Weights of a small GPT-style language model, trained from scratch on English Wikipedia: 9 layers, 9661 steps.
Each number is 500 + 50 x the weight over its row's rms, rounded and kept within 0 to 999. Layers, rows and columns count from 0. Numbers have three digits each. The size before them is the row's rms in percent of the matrix's.

# up: layer 4 MLP up, 768x256, rms 0.0778, rows 469-503, columns 128-255
# down: layer 4 MLP down (transposed), 768x256, rms 0.0741, rows 469-503, columns 128-255
# gate: layer 4 MLP gate, 768x256, rms 0.0835, rows 470-504, columns 128-255
up469 098:417528421529480530528523591476583397447513461580512419494534540467555542526415547483516444511504528557425530430513561540460570512534562459519515510593451489526476505502436557500396431538580549477487502519446467422539531504525500510497478479532483534498506515566500470545461536473470547434388536436471572492495535386543344440516495520518554532532533533460504474514596514541421541506510
down469 101:522552505572482386488526552433586482497486435441587513586453435471463562400453448471471525543513517453471505481492607514482555516408537503522470543487460534549439508538597488400509488497550477441455491469526517610438462465563452471463386543451528503497563519504538549580438540472509464567448515472528540442484604466415605473488573466506465530459430457434564493556477504423572520484433
gate470 100:423483424467524422549483549552525387527505601555449452423497550461597551518531540523509611473602521514507579578501518499496535533466529490442505535532559462438461577475429405501474506620541453485532550442483453394471530424508517452508435546513526552483538412525535490468570462414621531443487451420488501543461467478521390570516508398488458482535457500453461533532568575593463544434466
up470 101:459526413472495542468525478509558420523393528442495496585446487502447456494450486519539500498447523559553528520540421520534598511501389394433486489495429547479507502501458566438510473497492480474446441507501531510511448493428480523606458515475500434480555398539483538453419551580467479455589587524447411481519449457497513542463491487522628502422570578512466523590516422452567555452506
down470 102:459473509551495430661452505538533529431403535465481668479522496507478526470522484540470599490493535519533516517481493469471575440604483497456547497640559482512457550568419504548483523460404422474576474501513514528513539519452485548507497611445558516516470415559495477494479537496562521464451458491494423510421406568507466475475483559439485504491449454641526555487477530487559403526533
gate471 111:490534570518497464577451480486540536459514436540470422499518521398432461438507585526453507551561505482481542510513446556455460519524552529434546597432520489490543509498607358503496498529464519493500490415509568440452504416474424512516390397493431439480472478581504511464524501477507401541487400503464521430548538530513532571468498519533574450569517557503482462489530500509483590480492
up471 104:475468493491461498562459545462540575535477534437512540486574533479492408526411498504515529464533543532472553531487441538485574510448571515546515554509520482617631595551553496517462555466439531577527510507432421510513568455523447419544400493547507480375512464502490562488621452519485520527515428553423482445426628433481535454447558595503644491449502480452454401524503482472389584447495
down471 103:444491482449506458501473499468577433549522467429440531512408477571545532544397442635580478532409536448482576471525425365485512545515529502468438436518517486592486501562508518514523525568498449548532448558378403520459433482464529416500516497511427627593429488487537565522538451464528486527485465483477501478512511499502508507443411478479390463497401503484429527407488489555486466517537
gate472 105:484452620573451546383421587482528436436456453484432549492550554460506420541532451576453501532568457509496509477499584512530482531508507490388519535421483509463583418443549455485444482470568519627574460406428536501596524464450539490495442417423458415414497417509485510490501470558431470469523516393479512541546511498527435499461568479572516545550481450487479465590579455514510544561468
up472 099:535541502541398470526522357509426471484492502525461507625593513566506408378552486401506493421493482530552416454591579486496529581537432549448572540507563533505496508573448453595518465501547462523531549466463415499444547532557508559571537492531544533500452413489568444441517499513469441522432444481545447437571481459525460568521468448440525551525518438510481449493496534540454408554650
down472 103:447501607485445543495482495430424430411526540547548526397555601394514526497538479520580476514448546455466508548517494488498501402407404455456452531482549402501578481451438504459449451484591472411360500538482490516584459420552508455532489517517534503595574439493552495583549553466520479511506398503510482495555541540455455491397541537438555506474460519534520459521524440512527566557447
gate473 099:452520432523515539432518487466527431517433503425560575375507527497530548565471473417396506446501556573430490509534487497563560423505503516523434502570470521532426560569553531449496552509576610511522499533494577439468436437483463401477497435549528480499468550502486522522487484465490592509375521555473562553409531398549547455565448572517520581487546425510472540523548456555576533414552
up473 106:452360485560540467462501501508497483451389422533528481552580449469510481481592469559554476383423466462521608497502437534508447584484565464539496488529439496540501513502498478523552450541445479394466446502563513530599434520557569547485467559432448568509550415531581443429447485538510484528477471487490465544496544552488463530381440529479484482587506562442488470509494508432455395446562
down473 105:511532546526452492446452477435546528613513537597478532509433430543455431489636428632480538535444459516551506419488498498502445542459475531579455453399552468464539409454481473518527465501491444420457537570502455543575507507470512448450498620524619598471560469538537492475483568533532439530505549482458551518429550567490496468446546527524549528577536538466563402449475459461533431526500
gate474 113:354498529474531488559508441371390534493495469448535448554453421495463482521390517554544444398460443493567460559416565526477387408470540522426524558457480447521444516547521538477514482471509580465514596524390496491463584516551452487477397473581476526511447569476477370571548482611508464535454401459531548486494498445466500526438527556575569460487525496500580484496511549553542506515460
up474 102:415420554434445516515432465473545498529416597595507448562509514614548615584537469524532511483484531429552612504478454556490539500435510470503544471538506440473491432570474461441450595510507520468600537518431511513467489511570419528545483457601524508518437521441481566464491391503502536520413557373655554544555445506480504536570527493509591518521469587544527472450534519495434660454425
down474 103:513439509520468514466457517530520502499525556485531534457433447495524396535528446499515459524515508508522606467518554607532494404576567491558513486546533559543562534517490541469512520573480491458519448447465459404526503554410480534518541401492614641556480488484564622491514448458492479444430511523512582506490509478565469481437454521462534412495447518457486500553507442495483537495458
gate475 097:629529495596420514467446491521486563504535544436455563574501507546516568512475468539473443533489496548362404549475515529527417511454527518586511505461472495519480427507519510584542507482490477478497446519527452539506475447472395475464512545401500566482556428531505502445508563518530480490586522515451429442483613570432489612480559511534484464523519485581486564521545502522450562521559
up475 098:491511538504480557527585396547621520490537507465576554436575489454524443451510521470590617498522494452504491569534407550568531429506466477525485493427534514601526577504447501483528563447393414439477520453496463516488545469533392514556528483496520577436461501593591461546479487555489464552573525586481544537517535449521594546595486467497507444408479539502459522554493543595461536518513
down475 102:409438455417486488527490438529457619475460551579581524490458613526461439450536486469585450529511558530457420505475505498516591528465556511493568578472427503445464555490468509572528516527535449552567421548511468509466461536475559466479455538554408466633533541529505517394557442503533594416465450556481599472501514501519468499445460471549489454522445470521474605560546442501457484508510
gate476 097:513533504534530503497476445455440461527504519501545532532458411471461467569472448462545465470594468481449519555404560476491486442432463430520567564515534624548530567525513508504527481504556561446529464520565486547507450428390507485529529518522412440443564595523480522505513502512514531494406450469544530469479511441432561510499625507553453509441414531476459546476542469552617543570417
up476 103:569447483452444568492420472586535585569479465535538506439475564532490487399472492462543478517490439499515564498489462532465517466517506465481615494550530555611453459493426502440479538461469503400466544502475430502450511548512512478487525452552458570529448487500558540385497536605492461513562501589426531477595574496458522526465499514483516503435597476468412433558502522502486418477526
down476 105:436507520506493487602500414534528554535561467542600522472480546506499462467486442495515483528473484498491561516475568585436561459508492462475423436494428481509491448557518546470526534487445552419497422485492518576463404475472381538385573490559450525519487436431594479510503493553497607601542447496517510523553581478413445451547506418476593415449526496576430518530500460415545514507534
gate477 102:508487531563503509513528511483480512498496472519457463488478451465466579520470596543483522595564528541539464451461546410483455467471468551515576584595520597552431583463592542488534485488418590459496488487406544454521592448428411431522438516512502514436589549471434471577457541589474518527501505462466548431572561461571552590522531477459417474476556460481542545482498536493518474455544
up477 098:563562558538486361552439452477444601533602499431446462461449524521458555446541473547518525492431550526469562477543484479529607598529534549477485536513539590557580532481610502485410553542534449564558439506529540454520514493484536484459444533453525515438522476461518568503517522481447484547567475492479500498462434519464513504511536433548487459540447501440514468517475436532533514514458
down477 102:450587457471562574427476492491537551445443563405481505555492571453545531484475549487494467473522504554561572451543561477471513593513570572565437480500577579487451488390657566443413489525456529562548565491463504462503488506519555430432534521542476587483475515438499360515448548551491585573617494533478497519571536543599509517548435477482527455548581564520508473536447460608462548504495
gate478 096:518466534556553590449515420493378562550479472518486498625418439584482515483476542529511465454494530529493520560448492445470503492524429537558532459514539400448446485439546502552522567522514470473534548464431463504485537505577380438471458580498506576452459449519464402485501464401493430508554496541547583517486461536510507555516468534485537526513503403439581471416585531491492459488551
up478 103:499501505537520457442478518576556495594495564503584449472428540502534535499528403423417503530476497510466538553444550395466421502606507527559584485489447541486451429414425557519518487549458491439481445454652481478468630482531509586479448451456484544454519522499571477534453456474406421555473496458524446507573451477432513534592483492494504516593577411437544459476510517482441479489502
down478 103:537549569455459528490529537504533431566524494551460443591603575462566527498526489452571525468517516519537550461387512520393433497440488481470549480518458550496512414425470520495552449440481556511458495518535536536492519520518536513491485497492507510555514505547473420431507454554526556471461542528442460573496590461425495546541561494546484534511584389521602518484487482404490479524468
gate479 101:559515463563544616478484463457503495475494494518565450576443512435520418492459441459406401548477509450569529571426483555512413487508467373524458539564464390523453504557491427489544488504475587480567424429536492459541574499452459571474513456506452520480514519497528475450480560545458533449470416447396516510452544417491592606423462429453499470515496540506509487487544540562599425355503
up479 096:386476537514510524454534455448527523528537541572444529488490523433516564641417445506420458443457486536485578479506469552538459514422538466515474513569469487509441442380501613491420455457520443516536477561441522537568450509465541514500421508420534589478414551548474507447452531538532519490468589530501481442485539447501522536470460571514472409553527461533448533496527515579509443590533
down479 100:471534436487510490424467607497455414483470504435508497498481492550541481470449471426405486608499483504465564555496449557548384521560488496554509573531621399551488621530494582498429512391479496459480562471560508505459549471490472475417590501549497448425526531522489434455493568586409478424492525357434492413506571490498495544419493426482482550477516490505580522553503554495547454520548
gate480 099:484475592477625518396490488597519451493482523501531520547543358482487562540539482459485500567543499614537544461465479468518454504456511490546517523464420479604541459440419449572460449513476522469573534466476400493453493503658487539457503379455545441474494596444480534509574517481579485558439358468478564446542413450402505530535496501496520516531473591548529456517563443469488492518522
up480 095:414443441452503487551494535504528427423503608544445389496442560513482421499488514455495529470494503511540520432489534439555415446549444587508444397553481483513505420475525529541556406543483433359420454543383592497515514495543501436515504546478479517600532471551552460478416465434513513410430502490462410582500471423463548499541524453492450501489502467462492436541479502485589475537476
down480 099:542593495461471476486512471481466527578509503495519466503453553544537492541438516455594575514588445476557423509494524489474466540520522462532516537498551502455475446440584464492553424486580494489404383479490446417463510592511399502350398552499582470568500465554413506518438454480458561515450620525532455460464432478446607536530422523532515507374533437464445507446516577491560464481417
gate481 094:414486534538622514521576379520458493371490491515427517554592466461518412488557527471509520502577558439515495584576499522535560444497475447552560422599507497496557452481457467403553482461457523464492408532494457488514449571533499470531564395416542502502542520432512525461508540498471494493500535482535522570474416601514529521387577490487572449459500517500452491390477486526549420468489
up481 096:422477576457526438567545485483528480528519554543499412508539515490506427498485466508398523460454465493531397532474519457464511573503518482426464557493471530568457557540471539506430548596460399485461515454582472506537479537504591404513533507432416433583446531522540540527565467644523461514467461467581435457608477513567427498465509499557449534533426538540434505533558496464426519537534
down481 101:509549486447482547490481560500469474524536512499497507450416450505553542506451410485603490425420551473452509414503462537524419509529511434548418468485522454449477530426447531570478529394475571488528555426408493538459387492490399505483452492528455507535529469464585419523464380454463558467574430591415444478423460457454601491584456518423470515527515445514533587528451452469584509517463
gate482 104:538536467593466631541487520526535526473458499481447560551450437570429390525373526472496409520436503479420462475428471471516489393499467477505477584484510439517505400495472523448591512464505483507537450522564560474491626507471464537526547498534496558488456555560552464552448482577462521481377410594565569547429488411446547450497478481527628432466473493449567510465481503461466528493439
up482 100:537480559475502536506485584441565527433532473553614544503486532508524510521527481564499507464523521438537491468451476503604555438484556539497510508543358531438447487495490496545482426478425432507486539560549539515514549425542555476438542443474520584537431440538536521513454527559516525636434460465521467553508560545483469538508529492548513472470528553396536437588543497449537517490542
down482 101:525546584554554534551522562419611519424437496543484492497403601460541492480483482562580471417498545533428463539552533538591541452561481528541527524503511494316534517550466516552510371455508513475493507540512454524468537512524444527524485573536437509474412511502577494532513452547394589540447413507488484497499451601562550511408473458620568479535502528431512543543470512477464478530514
gate483 095:504460516592453514562563416486504441451437481529580523571447441557517546538518383571529514475544449517481617493468533577473457468549530536504578538526478466477552396544538536482438546601492601520546507461478468469445490558565491491488449471496463357499476511504392494543435510545562536517549522417435516477479470544540567552525501518598521506571457517487502501527591355536486455442441
up483 100:540555581506584453605534436522471456500519510543594523470489505580452500580586453564534640488496539539464565525458528500537430512475506487563485493448537489512509470533499516558501394508512488487600521562587486463492485556557513450458509466498476356497519619482476563608546489470555485504447543539555491527469380456496490482515539473628416475501573497466481470482493566493503449570520
down483 098:575540459454533491547509474513505567480467506478498547481585483447412451546470466496549526472463526483536514536530486524569567459521498503537508493508522592430517589573492504449536422495533386534540451638626495578465447517476479576486529498428520532498458475529548556365570533424497487497613401627497541551601433551494446449478521563538537500529461548434494463436438451535550440515485
gate484 097:461500528444392527418449574548530403482492406539506528470467540399473455461437559534464561482552470518464537451539541491556454456466512556465501548544510470484576468535467491411487595467468523546397532511506455481519551502467497498497440534550513399519609506501498476565503506537534487551483553469388425473526549499493458510498550545527453515524525520450397504523483412443518595482477
up484 101:526514465506440564478378531478534451460479469438548464480577508423572548592494471561619496538532417482467449407537492520567488559444466446504509479626579567489474476563498481425516558486486612518544470531496444542536507470459512384506534494482447538387498531524406547596562514492537597453480561460454505447476568519508528532510536474418422453464552491488418553450493518414563540435380
down484 095:416536469503569426631553472501483557498556524573476466494547494505611478483441520480584456462500451425530477434462568542450453518493455474527573350509449509465570501376548457510538520500457574616521504405455471532442552459499462439536491503527458505468422517573503533487508455411566549503566498482446449490497686465551490512566470481613543471524454606491514474491500523503438527437542
gate485 095:467593423446523497507494462508425484429428491575527496417518452450468437489492438562537426586613570520553483459565539411533448489490468590480508550528429529565522496479516379515449556482483503468491502468516504493509635459508439487443520432609493541447424583544485461530502534503560538431470457475509537459474429458571496547460391534441475531492453361489445547390536429439418504493527
up485 093:508534560487510424453422455569551529534501547537526481566561346492412516473464461448515553504499529432504518568488522549479452423540481546552584521473426524513563442504464489451478494512495530481498638448452557442525531541489559553434514535576479456499476580486538482464554452453564511518516450554524531513479505460467498536512460543556551513517439512549491451485420457570449490530451
down485 098:489539518545457471573542391504428489476516494564448517469433483431461497594416500574403527493465524580534550570527529431477479524496449556433500545479563509428511532548529469563523498516528416616441506412535528545650555513470484415533476545517460524480485457536500511447522447539494437517374496465484509457477517528517465629524542478512446520480461518556553466501493512618550430583517
gate486 110:459542505531547569472549454443520450509549484601614458527432426449597522560460593521485552543495489622461501453536429528437559512466610569452564553425406520540478467495540478464501535507593478502496424428390535463532476495484482560533595474469520580466550526543462346468426589440545462560439474439517436502511523457501523480473523515454455502531449511500504531498604466496594544485457
up486 101:539462580491487481529501501529418553486553511493440420547508424513482466494495437474514572431508450553456448463511550463451524488446558591490475481479480574571632520511576492519445572461537447553480488494493504492599430533472482521511487537497574582491446499485510466475452478478473459475528538610486458535527620547462549529582667563539492419497564583522584528619515578579436567451547
down486 102:517486437546538552542515503500419507438433482345428437494532597513457561521374422471464587523551521535507489519464436530521528473474493483482465483518476449463565509603478420475531442518521471487558497475465493467512541557507558514468509550459511585460502461411520529528403515489526508571466426594548610483547456504416435497537463469500433541533447508531458431537476460601485483446607
gate487 101:470512486456435511512451477451484566407577498479517512493530483555428458552476558505462489439557468508466436443517461564529585524525585502557548616570557499511505427513594515510506413504486521569512503488499565597487582513483484583516466500464501535452476539627574464401429592523485528598485502502497607606426502453541526516455498541483543438409464453504472434520580476445535455460474
up487 094:507454478453540505429558523418510590497519473513537479397535508505459408467477504517465539449563508539470404427523386572474504487490579540547412534490508569419509518446499531461540489503476506550499499535442586491542477536511522563493554472507444501518518440445504561449480472446469497532497520529588555555529480433538560507493525458443486549435438426548570487447491567543503481547450
down487 099:527446550417480550537501511454484515513558508481568465399432530503416472438547446571580432455465466554494497454511428562460466447442488515500496513480499476476513558509475455424439495523518520497433480475552600452549535539466504503554444514487440416552515455454521535540523428496484513437559636510547520442578489564506464517545560472513519424504466456540426511582407601465541416531543
gate488 099:403526513468513582485516448540503465557430475502555476541470476515489508514499532556494434478538482474509517543468456425491469484492490405531548546553513454537496315461459487470451630557509506544474460542508585428587464544542469514417534446619484424556499484586530439509478484539422474487478480391446597402537446510495594484415445466403517469514517534491537525457508602501464574537514
up488 101:410549573459531568493600468518484550440502593485467431470532434555452397538530525493483586495515527582488464448526477472520475414484494624469547522514440581589451540580467485528497440514510525579549517476402451470408416427516487448641443582484470592580481493443548410523554492499525547590498485441550521485510473479462458462449471529448501568544486409507475552500468515554495482520576
down488 103:518548428551412417549499553455477455532441446477600486462507550546515508461428500467539461459516497448665512445526519540491527539487499493469402468476493590390565507417504429570510557528512546626445577479477439580507559499436583488442484481429583556474559510494468569461447546489475418441498489567496560539512479525466466485549568454564461523458527492513529560524540456487438491492527
gate489 105:488487512511550556455483468481521552508509496443467457575502388462492510528504559511547403535542580516520520422434546488465515514461527545529581526487440570495531457427534432448572455537523491526641579506491487461413537456532454507492516406478484527473461524545420532392516547493512492597523393456465555478537478430516541358536422514536638500550561491569426423579668423451546626469462
up489 099:466479530588461534543497538511513539434477411485555535483561560574538537525415468575483497500525435457434488562501590434429558403542563463396464570509456505526530555534557519482392622565559586539361494515500447511448531505461509443580484506470518548499456531519564407541389434601527517548518573494432511484427486394492495554483518475470447482428547545557492549444483548513541488442509
down489 101:401447418479518495449648508523543584488503435453488494564547558478529563454458511512431467545575469555522514459421555443507520431492570444463506495538375406537527526454520582549427561524500535469450611437482463496445508498474368552513486516408571436552489523505437429436530442589530542533434400428503538470487506492578499499523410577569474511523507513478529509514535504496468546562522
gate490 102:508454435523402529388441579568486489480513510476489476459504488483463512410609438528478457520479505623429446492554506467473441530419513451508541451510571526517527500454434464560493529503504496640564417499518474470514539491388512512475492528510540531491472445461488585534558622494499515474604538464536515444545550468529471562497595527448507470561539495442459505514459479504570535516459
up490 099:478490367452509544373438537523489534429519468525481467523555526487433513506537489522397400483472473574430473466518575522470448553493591467555473481550510498498474480433517505581495508489434499568455467470523495503532564556514510539523434506544535463529446482479518515454510505556489382566544492456573439470475522506553490552506534570412543452539541435502473487495508511475531551554425
down490 089:515515513523472517509534528505545479505472432440534473517482513471498484487567466463515463481447455475491492474489536474534516539490516501511461224529442514509449529448433496559472528466477499484490479496522518471510592466471469412546497515525465516489490471529507510504611456457542444442543508448486470454514509548501522464506470471486483543538487520553539548500492490587489508561455
gate491 109:384485502556574476520516479457469493462603438507511484549484502488551383480550574473523491507570535470481478473439471477529506564355498544475488586528520542479461510458465518441506466452487471443493510551474498395607448413492416474476474496582463460498472605523477492600510512432494455527432485492489465515512515489566514432500481450482514468374506504485428489414508622552587550492538
up491 099:559521501453517510537445482472505565455506470465456470477628539498471476536486421462484518572455543399463460404442629581562523594497550416482498507474494498492459536482498423405552527549512491521457571473546585474542464506522377471492533449569426564480481483437558538505443456591575466512503563415496525581479548580462428574476554410459535551430458514516501426458520574422544518466458
down491 102:433535449363510541501492531491462519488528511424501482516487520502466427498471492575529478480597432499520573371599572532547501532610505511519498486512481516437533520554498448530545463442468492540488524486538633549566529573461468491512428487499502460480509589495506590421421570498429592486588552524521454572497555532492491503517448585446625472528547486538495500591505571547514413461469
gate492 100:511458454507529509489440566572356502463450561573464508556720444434558544604478513553472487529524594504497599503470470613500472549493430455520497478563576497537567453393473454423485512554503506510554477560472491530512462513605541542554504469476502461442567483522465509447477470474507454575411541465481565423431547519457391498507510508520526553465437512498550493488522477531508465475479
up492 096:455493516439420542446610455448456493503478474528390563502463598474601473519472508409498582557422556485575459484500464351468546494514533365580403496414487447427434485524581514542556521518491525516577556505537529496475583496503573469478497433463576514486424482459495601498482529458469518534474542553544577492409476498497522489570475461408459555448547374497438534523550517428485438485393
down492 095:473550478491467578540419479551499533537554462470550472514518453512474489476507502381517454489589492578543572500517469455504496467500519526482542565585482532628452488525488531442446447403554546584474496461533533500443536480456538433551467513558483496536519477494526441442443476566487508543438456481500447475531512474385583485491557516449571500483518460575486540541478536530497525574450
gate493 095:597510581576491588510446524503593446468529554563455540549538576468472543541455484571515477526489419420517492542602525530490433491476530509540510484519500601539502567540535431529495594393491514561503521586453464485465512452448414477519461452352552486433565412492498525562494546467584463416530489459447471436473532493505539475481511508620504452465535472474493481474489537474579560446582
up493 101:508428478452520424510489469460571411489523496599503430482469506575419545551520570498517430573506586512519462431491488478534566467442513537469462533427504558447560472519539500483465479401525560500469483418564461433447477549484443497357513563504538464443422510520453459487482688525526595514448500591521423484535500478544570592446435518546466551577561469552473498508521505453492561491468
down493 102:465543477555540488526466517454528525535425462422509479472550501523460529336503508493527505457544434504565454474510470509499362465509524521595674541464557449533512504446476479525538526551463549552492504516442600512571470550453544487489538457439598501502460541568434450546471528484577476466485550468492565414438532524444587490510535435414481544518524586460497530485482477446515578480567
gate494 094:421494536524483578460490479482478560460483487541432519574587466456583608586513509494583478526599500483505573507439557529467428385468479424497480484595493552536412462554438487501417489600605521478495578502499415437544533552545445476514607477614457548558501562560462477440541453568485484565468502393466510458425533446501420569479494530503562531470600521521550562405566572452458479467527
up494 097:494387507457530525460498556469451493480502540527467492530599525495497504570504508509530513608484525496506502535523426538520443505537516446467442414468514575540487454534393459549536594539505504607533574505577547458559389532492549483473549480548462543541380514462528560458552475444486508501512577432431462519496549608538430526563511516531548523511601520511529489458482520463512412510544
down494 099:620562507405529511531532541552509488508503555511520496490474509497467435428542458497454468489496445496445479430413514524486559529517467629534500629480554571456521524485535496490467490447471504580522392535563551600461509468436517477507420594368584500485435456452520442556440546492521494437466480606552504529552518564508510572463520449452431453547478485493552507587420405482526505557485
gate495 095:434536464536509551496563462514514487546468579469495531618499524457525447557520546526440446458534461561535525515371526397537474530503459475477494528513621392514448516499469485490453574594462552632480520572464466434483461553531412536464456417512557586576510549510493556516507502518517479558469532509531563535432467475502495526525493478397475505494531498565472404558518523513516520521574
up495 095:462516430593428528537399540432413479451419530465554472445621497466415489431528507491513502479539473441441476449457436486480578486483537536475511562495399546489475461461516492479480485440439555425427527528426459465548524498486573428555576480514487486505554487571498520486439553520504505447490442517504525573459590418516512502595506474483621495502465551487558538483532443506501446484503
down495 096:457446414482494561482483542625488460458396548477509484541492523500506511464533590508440425480501516536514406461493509498482460524556508468546493580550536422479486503453532659487420476496427482563454548451439501390482457499469454466496466480555517500486484544525586492473485535453626458538446443539517506476518427492574522596492427501436459460486520515484551473456476500618540441515465
gate496 101:453403448547557514360582520506439492561504504574520472434544531465539533434441477508531481499574551511435472529512552507558494486577423484566506522422613471394400423486455506488468517547536543582427490465506501472481511555502579569503508511595468550423526478547446514502543525545461524502475521455510531503539360471482475506502453506478547544487441492383467585464515492615543451398442
up496 100:505513528454431371601524445443449531422456538533464470487503485496504468461465475437575524569588489493508431470523543486430488374553449474541570521476498489514583533423543502526487632493464511500544605578572435445506478500470500424555542491523555468549439470553400560499502519421529621511488457458506522479559567499480429529508484489489514473439510457474495446446530439576464574507544
down496 103:445472489533519575511485602480526427550540507533483491509545522462501593559417500551432484504456484536511542541388495454557452542388617515561461501492539475475574466488505481526426433524529540540534363409520530464495459528555560491493508432592459476504490535467501534531494520516439451482455579522449534506448572399586478480529534536486528533542443520551556466527493356475522496486510
gate497 102:543557465586432517406509523623557472409444452545452553437523499504424449464484404576499529493561566610544524549558545505527541480537529491561552530490504510460532460491538458567455519540496398477497447473513532454595562501472483461508502431452514418506490467508524575504610516473551509567558564463490430371531576518517441439497492527482456533495550495520505547495576451557413488434440
up497 100:601522489496491506420512535562667523509439517532407517506497411516479503544490452409487487593468443549552493403428545432488541455483475410531518566525455510461565529455589490464531485481413497582511511485596490503485482452486412497478464540445459426503571417535525504503499522579558459442515530471467498440497474453384546487503516509511532591459430519516513459479472440469452541540461
down497 099:480456523497590508467499557638497574500412530472457433544374475476550492551541424534435533537385436472502459526535425505443508512489483523567544443473495541569534449498534491445517470492542516505555544430615571606537554609528454481503558494510421487515450551559575395441429447449499486530561529492476468511503485465533526481509510472411486552525473396516438624501530470486536492522510
gate498 100:455523523503546576452548531484569326460585442543494573545567416480460536568497495485486514527478519461566460510465446497506523471500531505478500580569430524525574500454496475544632517515546521448529447466395534523584483553496482576553540481517482511480467585553475409515544535488505476569493500547549459636450485427428507508462433475490516448407505508470468574454564428545494443588513
up498 100:576449544527512452536448575486454562558553568429494480504512439460516475476539484621484590568535523525477430546535492428376541481517428579469516503473438527404469528450546484484564561515501467557508537467547551421484522515475480487519502454478533424558556460421494511510421538449551382454541523441514466512540530543477538507405585516497539402487506453452575548413542512423518545597538
down498 103:451443586401437399549506547473522456464514435497492481474467468521415492532440489551506481492471454552497536536422520573491507530442487450518460455518472513573428429539508432417441406497476484417519514486449581449594520489506500554365460474485481536529452489544492543402564458561493490488493509584601538501450596540582561500426528471537528432419449469510577460494529463493517509520508
gate499 091:446501397539534527447430429495595521505471494456551506470510564470511498496491599503495474394523475467486530604494464479487488545485445457495584516412401551392457508569425491406460552486516504467534493458428535530540572528522632510569455494494494471458430539499545482555476529606424604496526470483521528503488480527518436496506482486556519514553574552551580558439484428550479509542517
up499 096:555534552505488549506543470545445538450466506607496493561541433458486504480439411470452531542510516524493494503533511483516432580568506456429570529563515436519561445407464444552588537490483534454386465414546443504475484478511462519546613461465487470486482466530486592458495450529496517432491588468407534441553458522592508481484573569450428519449506541474510462485493483429538458465468
down499 098:562564511370466439527573549551460461512424536595461605498389487480491520518489469545507508630487526571569407415427479501478409523452454540456456448485507502465507525483434469453571477518471558453371507523507419482444588520475490446523521560526480544546574521443516471456558450450584520429478482485415569495511504524513586553477449572442483542542439490491448510432566409477560567470486
gate500 092:380511538500489534555495492574502415482596589384431554544397517498454451497490542424540525603467564516578554574642506435490481453506520523466546527570467481591455546456500573407507448497395463545455549432451473467555550527584505393480489553504479543449516518472571420533569508567563495471472450432458491506603447418462593530504547493514482532473520519372491433531513564536551436466484
up500 092:530460487509536580496490490468562445482416540548521495550471480443450486483426479562506515464476509467522330509352444629528572545501426471552565549508488470421435442426475552522535522510597524468492435430593535520586424450512525572552477432551511513429484515499479475481443486558516487612534511520468580517578391507471502509438486541445498611531505557523517497541473473513528450517543
down500 088:505511537492534488528558520492487478497469487402510410543428566456463457483463432533515568475461530464506500459401455520522475533448453475459537527439533436489491532497584582488582546529534478468577505469472394470481511452437484566472470649514473516469463395453519425512505582526521496524452490446533481499548461542517505497535540494445540536562468473467483484466552479450548632513539
gate501 101:471446461592528514492482453393538570483437433431488551541557422456450534526495499412539556457538549524524529472489524502515386454377400529491509512546512466399456481535450549479553471496537585412463515549572448491459498527485455466510409437479487516454505443508416469496521562548458542549420580537551535471481511378424524510387520601426567447478418459530465486396500489555492451453534
up501 101:471486536488492520404481506593561536463499533509597550475518421549486540496445396524466515570472401611533566497458572385523474383475485472516506486484507605467541555460523503502533576558571457463438468405489549523463548471430581589468508475565501474473537523454455506509544464505519529489495475462513529445421495467454580507518485538561546522434545476518595512569462469590599484509485
down501 102:622439462455549536525497416457421557491511406505405417478451469509533455552474455486523638494539558593440515462603501466496454524500501528486449555483515545496495466541436373467580490443463532408532396491588528489436554462523442437407500493409481479492410422494456546526558557512470510482541489454448427537492451432522473486516437500491538532449450514478526535455419495502444447528439
gate502 099:489426480472396576485487379486470472484471450539503394634480467580472533526527577583525433587445424476499516514585558555495516520454428551503460502526506457464573526393470512354501607445532477519511576598409468498469515429437491492496465388624487447495522493554459498526419456425470614577432468435550503518443509559489479464553508483398537522518562549495463492434486520549545452494493
up502 098:555521570559499487544446474515542538539598479420558509468470526494488519513532480483424518557458459510491476533491499416484511541573627489580532546501517564475588539584478469494516533429535480546483469494479503427520495604448519437615510543495628505453540491466535539487504395406528426486559545498523431517467516464483550542571486544545468375530547454533439420518497400491602533548582
down502 102:447535463481485459503530505458499452425464547588555451487482501513485549487596535562501508449457492482482558449581598496525585598468453509527478548478568454564474443556443508458598451471525527510462530527380527539477501412499490510426484385551467479521553492456483506556567506486465541516449448463538525525495451457425463479486538382503528585494573543465550509431413600541490503488473
gate503 099:460512364531482474457647451587434444494582478528555541567517453509417429477533472525488608401582545468516500499420531504506540540465543508488582541541496490501448567533572503504457503505608574521490529540540448442557543574533445567481459450531478548528473461605476472590457466517553534466466529499474543456504430472529528426538463574501432540455503409488559526525502500583445473401558
up503 099:425504511510509496463461571412546529495461464500487459524518482493502547554478439491547545454571446463414461537457469502525533477485404459505508498590468534494328465478580567424508461482474614486489438450469520549507537572489560520563472494584426406502500515426461480505372555467337490472502490516482561445503518613593546560444550508474553510525589438403492501463488486529512404512480
down503 101:489469495426413537448450509496522545441590509530450484458537536486470457541481466589500410550598541513447511473508452508498478521536423434533540549581559545543456500522434466478611481421435470558543481474502482477427483441447496475515495521594486503501530532550524568459539563495535471490602506485476418467479496568452475594446504403516428528569451544578524529588429479595484543526420
gate504 101:453468481503450505551455464490582582507487537588412553426462527446516479404437552495454512486505464486533572576448507462562526462546520559553518586619493543524552589543585487643533528574504569461596455479461419506538463505513450457509483458523449498507488575504490476468571542507511533467550456511541592504456509504429483488467355518550551540489526597456397504485529536471555464506523